Part of a small language model's weights.
Architecture: rotary positions, no biases in attention or MLP, capped logits.
Each number is 128 + 32 x the weight over its row's rms, rounded and kept within 0 to 255. Layers, rows and columns count from 0. Numbers have three digits each. The size before them is the row's rms in percent of the matrix's.

# layer 5 MLP down (transposed), 1536x384, rms 0.0548, rows 1413-1435, columns 192-287
103:200121126107146141138131161082165128142110174076092133154134149120161129152144178109171087083176116097075202169127157133109180150125064144092147137082186141151149110129076091145059162155128142133140137069112154179144127096138150098098108116161156094108122151112129154149105148168150173126
107:123144115156143088094080115151120162118087140132141092140112063116116095171066086113123124106126093119142120123092174142121178121130161075107144145109164181129125144140144144111143142115110143151178156130088091086128114127122118135089066118162126106106071147132076146106143149131125111058
094:144108069102156109100085115178124083150192146168152140089091121165155097152127130125119138104114139121107098158100129116129097097151171129141092114166143139124073071140156141160083139119149118186126060131134099091155123116161122147189107140108138161144148193121127186095182142096123167119
098:100094170137126105117136101137112149165128089130158166042105095122060135112127083120114142172131109111135096162134125132136100114162094121097157120183133155162114110118148143180188124164130080150154064143140148087113135117124127129132090126117150119192109088147165109082129103102132157127
098:141116145139098124145128144146120132164093120117175139134092120100152147103131138119191119136120111145143056138156162083078119078143155112056155092120097120168108166081084135109105100153103118173089150178152184127113110126111092198183071110140077089147150131146121184117099151116159098152
103:100141127100105074135078119156180153109150140109216137165186121129114128124170132132072126148095178113103207124099141129206137164095152137085124031131075114119085088133122145115184138116135147100130137092128115143139100147122090084091081138087180103147182129081201131198094170135123133098
101:092127113117102161102117183160111114142151095172172188085108154117103123119103164114113115164085166113141142151105168151149159128094167129181184186133211085172134063161185100241102139174097113114146084115112137162175145094143153134090123140169054113146077156161142114175117100107105109091
103:177077108126152122142078126132148117144092170143150124144134141114131086168108114133089167128144155080121105096179142194124097121043117132149132157154077114125173157111141124180095116157168215134144113154167121099094117106118171057110140149056090135188152135117062190126101167108099124067
103:128105127128166114118077098120074116135230126110209071042197118121056135115137120103127117132144106087178118148105120111097141136138109125138124161129208086106084124148087138065148160142096150089157130100087115113161161142138113106145126149117089201123136105124147142073132054138166097100
101:116210094125106130111105193129131101113165087047070138130142086133108148065159156121143142106094149142170105112103106183096133093127111132202116124097135083144139136045147121092116127128147101074111188137081140109118181111150094118096145120124115120159157153141137129168197100064098071128
098:127087082141040157168132108117117179114100131130089117141103091097084159141107113136159136098163090104139151184127116171097148091102114159142101175141145130076136100076144154116092079138138154113102123123148106186025107101188131124127110149154097088124142140167141134142136129096117167141
097:163130130138125144145154084200132104133128135094162132093082140128110149101136089156135143154097087127169124153143035106161136201167101132104144105136114174139117159150121069145121076071185161173112133099117099127092073108097188152084066128115164114123196154096130178103139031092127124142
099:157099118130156161140130141167129140135095107093098132124050093139158145148118099079173144122102083105109107146131179139132105103154136193181174150059150122181146110156171131129150108109201110120143134206097169088090150129119111161159162129133169154170171131139078123133153105171096097132
093:113116137108091160130118113155079180150131135154151179178134126089183140120078148110139120133149110133078140118114081161154144149126099117136110053134108069106075156107212140172208120132123126111174085123185130111113074096165098138087205109087068115083108125109080123120136122141127138104
097:134157213111116133122124139124107100124155177073163166077141123143121122130111130079076100112106132096111097189147119171127127150107086113110141057126147150138139134054142095133144152118045102088142149147138100066129127133113162153150113123139115091133105141203172073098168106107172100075
097:063118061154173142061169137141147145110099163100095148024102178124068138167137102108140175154129138128181128114141095132118124091091149178064146130145168088137152143095161174122157101123134082135087116145097113156095122157132061129112094111126096102188127127138158095130150132160108189122
103:120133134131125150133127135116063169148092098183178166145085143104133104111126179100094142114129113170111119149194112157092113123138123073108121120121120122108177134156146132193181089109108103158145146136089160123103097070145114124153097129195094111136100114137086140111171111089132121110
092:151116140138132146117135118113094131094169096167142112151132146126151135120110124128141186124079124183092140140068124092142102157155144145170154103105114149084114148165000163110148133156163147126130147104108100111091163154134107129119119130111168151099147106092118089120135091131143128092
102:154129126125188163143145067173130188088137182087162142112178107066101041084094150125104099152103117100136167123128095138100090165134160121176119118178172155130100116113114085187159097178149140104027144098126181101119113102048126112163121115164090087073155135147100157105204106198141119143
097:167115060130202141172147091159163163121022130207122097149141116112127178113173085170094122145173126109140064114077139100157137115080126113123151137076125062065082126111169133156095117201135144088127129157125106082119116130016099070145196132124098101158168146162103215069182141141155118112
099:160089100093183204164149155132140126130182122098135135135116112128101124115100108118110134178127152107103140142130118162110136144127181155129091163132085141130128064154103067114111168080110141113133161166127115130114129180134130133127117118148164129079162068154092188101126108111119114125
098:115124113140155110120096126096107149130103155151155180195079116166087088057138175142141107122113103087155098101149163153093106156134163163186074168160125187132101097188146156129120112128106189130126106130156131131187139124088094126148200142157176079164092101116172129156138106140139146118
100:141117094105148179121108083131132115135111117177096112155147117129108083082128134108138100092190100141083118156155078122130120201080139124156075092115117102135115105147212141080146142127141114151143103106160168140101167118155144088079103153119129167098121123125129108124182140088171239087
# layer 5 MLP gate, 1536x384, rms 0.0707, rows 1414-1436, columns 192-287
096:049137107104118101122138120127139089132147064127126107157141109164152137099136065108162100186182136141105103179138071145158073102113153142123122107092068161118151154118043155177110102067124150112125116151117075069171111111137060093193109133090128123189177081062163114135142192154090140114
098:129192083155177108116164147106144128082136151071147084099069047151220200206112104098120072121084171092113135125126141090125089120138110156156139120086157137137123095149094122123142078095217110145107132149126155145110115109165077150173139133171157185182191100054114169124155163146096170109
103:076150085103131159126121118181100104089048120159083117114156153113118161116107189083157121154073139125101138111128122059075127157133171153104101120183125107122074130177149163087140117121152179104144167106086124166174117093082129163124115180078183133151173093127057177080147127139141125089
101:054108126165145077162110112159174107110110095149162150117170142116167123157158160083178154135144120119143115073144156142108121103115113071120119095152111114111126166084139159138140096161215132069131103118111159128185191064130094123172122103137141121150149088196142183153158132127100173149
101:095155111158090109154117129142067141147102125112110113106108190183162137180132164060145114124076075150109161058105087046116120134131144143169113136076123121120073149104089079163178134088110133105127139168098137094160133140115174154118128139137067149145155105124143154151134123107184143082
097:155187077168154107153148112142145120087150100101131101147166150160158143156116094127094107050166097103120084130107129167119146138091161105148119096124060101111152152097131147120137132130173186166151132167085118180125138168152158098128130170130154220100126156092094156150149129118147152137
096:128151091098104162072090104135120104083139128098154126158166160143184163115138145119126099169109147145091124137092142145134115156128196163141146118100134107076145129127096128131186167129138168108169094155100071103141092127132118105100081143096106141120150128114122131105094178112171138127
104:179105120138087140103103136120132143095153100139087138122134091131125139114104146101161183147170141125135102109113186165144132152119177124158158163124219118127102154060111133155120097162114102139136121088123114144137118086148120105140128100113113105117170145104160136088134162132120093104
097:146097086156115155127140126105109108107164050102087056114178113130144142133148188100144187111102143125148162105118131106102146166097187128125126157102122173152168188077132109130121141130134196128175117110124107114214091150163110136106116120143108131162136109056124144144172187117129173133
104:139116103062128132086141137135124075088149071151189118158138086129141228160143166181127147109115186129124145083135148089102161151111178160112103163156116201138129177147085090063126162074130143169170143096152087087135137090094122197115112164089101147144141164112084108163102123172111088094
101:096140113112125119115108122190181103092111138123162130129094154143105122156137090096132109124139109188179137102100096173121131172102148138122094182125137183114129135101137165128147129123146137166193166138117098164107102133161157142095121095153117048103128110082145122173153196152114180096
103:114114092073186136107097158141136096107143182142187087093163074147137140203093119142164081125169171169175174213136086104141096127123136071117065139175168071086120116117093122117128121127141142106074170092091148123158136101139096097142116138071135177146125094089134153147186104154150150137
096:111199118138113141162148061146097178180152096092135164142080142119152121153099178107146096147130095124110158143121055182117178116166173099179122101166102126098098116158201111140162175158131182093180181062107110133124106169120129127118148063166158142113119154136105143126106152191196114125
095:166111072190171150150105057195130162135081106150077120165096137152140130145135113164149155118151120140097168141146200132196095102159153103160137127116105144081112087110112156090147145097208149168131095065120130144134148124132064129144099117081170144165115125116174151133138165176135175147
097:109097105133105081161131105177139158068092100111154129051157156161157132149115072084113115138070191147145091123045183127091117110162193140124152180160212138119092095102111161108155118121177142140108119084095101166129065103069119104111090142125149087118170106109131120093193139187133149086
102:171191120155106143118183106127204143100150160125109132106158119191147147188167164092219192106084136117151155097125115102121114072143134165142152120135160100124148126153135136126134102118181095103143119124121122116119153080081094170127145094120160154104142081131123136101093157178111146154
096:124122126147158092151144084099079133144120164156173077099101162069157139135116145161148119163152116162063176153181145109171117116093107094170103111152155146113112077173136125090187127150139166162175105104089136127153179113113137176113113108108088140135134126172176101158182115082159133101
101:100172093096113082107106126120073072131128153083124163146115137200130138189068166139133156101088153139156066193140148142127115125150121136193128130123113114093100154148145146138189134127156114175175121104094136154196136132162142112111102110130113097185173108101131134138146131184155179098
101:181147114089135144151192107122125101143134142140108118157145110121160167138141103161119062134119095095160089161135093118124124113114165114139184054058141086161103101135104163212122107106093146146182170171096140118163103159094119091153126153082152170097130145154121173138159098158125131139
105:162138063119124120063119152141122134089159046065141110099148148115154141132111118156155153100122093130163143144124122103176145156083135138190099060160184172116101129160124169098141096149129148154124107148104159152187151120137123109089121149080112103113096123218106186137134155157091127159
093:095092099120109090127167104137152083132097110110135104118191134082165101081119166104116125085114047123112073068195148178138118112093147123133104061097078126087121222106147126148164106121160122121180077143107147149136135102148140106145123138123166115128116142117082124115168170131128169163
101:194069103116138163124158143177183141127145096133060076149085086178133140130106154199143117156108178127106110120139154119132122092108108113173126093121143124168150153163109145194147117090163151129112110100133099126165109111043148092180107126071144127117158147093123104093123126170099065182
096:110094102140144098108205104130118153133147069175157076142122191168164115141140080116127098075139187166137112081120045140126126152107171077130073136150111159102152153128096128162176158050158173111118140113105056100126138075090081152099102154139156103171146148100130114133164152147132209123
# layer 5 MLP up, 1536x384, rms 0.0717, rows 1414-1435, columns 192-287
109:066107155145156155145084172107153177176139152114124112151157066145078086093159106131066113164144134129167077146079107150180128144202145137077137143129119166162128122136085175165151054088107092161159152116105099148116128120130166106110160124133116086127169135065129149135113117153068156037
100:103121142119140222093077118121139100144129150111154190129165117044120112095156106113150155149084146176126166095150142160159152182093117168129177121108131147133109193118109138134157144130097109142149152114108124195164093113095121139152103187123088039132114132101146049101146101114137108138
097:130135118143115140092173105079106145167153079177119139167119159102091071117176077117192130119116132184037141117127144146105159154075154112132183153102112110094171104121145159101160152162144179105132125117160150147110121166119117092071145105082125113088152159151121150146145187133121168180
094:079128134102104140111159169124123132116140081061111120134086193166071138193084102158117145095121109114036195116174109125139093134133137105124104102121127149162161128151145111136105121119082120098084167139123154136141068129133134115106096048163108096083087121141149103143133151139139121085
100:124132102120114119087188163137084088079146122119111108138111096131105150130098102204138186082171178089107063159123117148117149103189101129141156126086147113123139122162148142150106065069133142195057122107142140101092109124180114112103088123111134065156075086073121139114138130130116154159
102:121104108122100077136091122147077187136177063101085071114194118134081177071095087137055106077158121121139119143088154167181113167156099096156113146099080054098153145133140132196144130133123172162183116187108099155107179156130136112150129137063097156113047090102081108181084179121150126136
104:131058139147178099154133137137169157134082133120130142164152160152132126165149092142092106110149114089203098128198125144167142131098085108098150046120126171152137107136095151176149029177155142158196114132158149145121143134126121175153149097150129086102064072180086145146119145171100125146
099:126191135080112127148148094149134177184122248126107145144199125100101141140151125126119138130183140135114131111194116155108126137129130152124110123120093131155151139136165162085160201171103108095141149139169133130117122143150167111100128105114118101149146118125142108078085120084130133159
106:165113144149136123118156106129170128101064121155134138081095092110082107159174073180121139110140152165121170126127115115138110066097091143167144106141096116114106127132101120084136086117182090078074099138088151141123126134134086112141045154108171135116129076160120116097127080078048125142
103:121088136126194133163105070152149149128112110135130136108113167102035057161143079083108134132144126133100191114108118134143161142102096206154131105182135109116141112135137128176135055164102116159154135132149193119116117099150106119127076094122151094138141079084134136131166168096135130156
098:105119127186151139174164124123152073177118135149104161110148118107153137171123128121141171162173091130090136097132098123109158126076119132127138176147151164137147120097124153195124119119084125138150147111132104128141217137107102134137148162166140099119145174200120155120127163157153162123
099:114118130126108155171124116080130141124144152179161159150161122103215147095109142124126135104147130116140093155172085138130084108083175149121241102117168117107127157149133176085151155130173173107048138128112103154142104095074140136183155169104140129113125131067171053114143137128143143150
094:134114133143108093163114092104140106155106088058101105027097139124092159122213107185042086083142167120183093108135127126117154090105139148142138131142148128087112111137106135090105152065138148160144146100151141059125132186107092157146057155157151092159112119110154086129164106205106154170
092:109154117196182170117104072136085160176123112137140176117128128194101100106099147094153149144137118161132144140142161155124074136097122126132195134118073130109117091093170110136178125115180143188094095111109151135135148133163154079132130153145136158194102129174139098202148168170147137096
095:109118082179132118161118109132137133115156101174172097140103125101161163095121196102172139095192096113117145059143103139120104117054129110119121111133084172069166121093104118065118177043165199129167078175158105092150138120139116150151144089120113117117150133136162124060163119140132093199
102:136091125078131140161074104097144093103077135125111080201109192199163148154148129165136164109133117130173121100139185052145123092123128126152157141181133111133119166111123102135110113101152118084093140144136162147085093141133130159123115132093221124128181158136076135083129106154180197154
093:061113109109131226093133120224147115120093120148088204085183068143100174157114078178154156150131134060129140126081149176106132107125153124094157131104117136115124123114164095197127171176096129077134132166098101124125116141085131124147141106098099092100122146140137157158115123146113123203
101:107186112094109117123132118100127119090155102144173122122138148145078066151121162180138119156146162130161146203080090126124096127182115134137118115122103081135123136108152095139149081138127154145069109109116119151125143156117080142110130063140062160091091163161177098209181140100135103153
093:096143155169072123133121133121127107061152096133154151083134155082156141103132179136136097161066136203138146078108128077122150189152197139101072082114153139105144125105148057125076120095091091121124098168115172154200103113082159126116108082098111118132134099136204085159139105059097106120
100:143118166135133145093133118123156096110127119109200109181225128157173104112153123099102093101132139154133139107086133123176124149056117152106150105148165148149123110093090082100099136077133124169099055161104126083132158096061169143179172189129145123123134158164093118105131153142154106085
098:143146111203124142115109102108115130083052120163085196140151156191119132106101057123109120052137107161157092097145071141086085167130143122111147146162126142134094190129112195154157120152176103181156097118145126129171193115110131083107128178129141127119137126116178083100147069136136174160
097:140148163119101117165133111142191120139139093148127120165099166154139123121161135165123081151106172090151171129115166123124143157124107162120125131133168104123158125140116121171149135117179121108097135117154115138156153173135141084095175117193122138080079140138099137162127148177119077139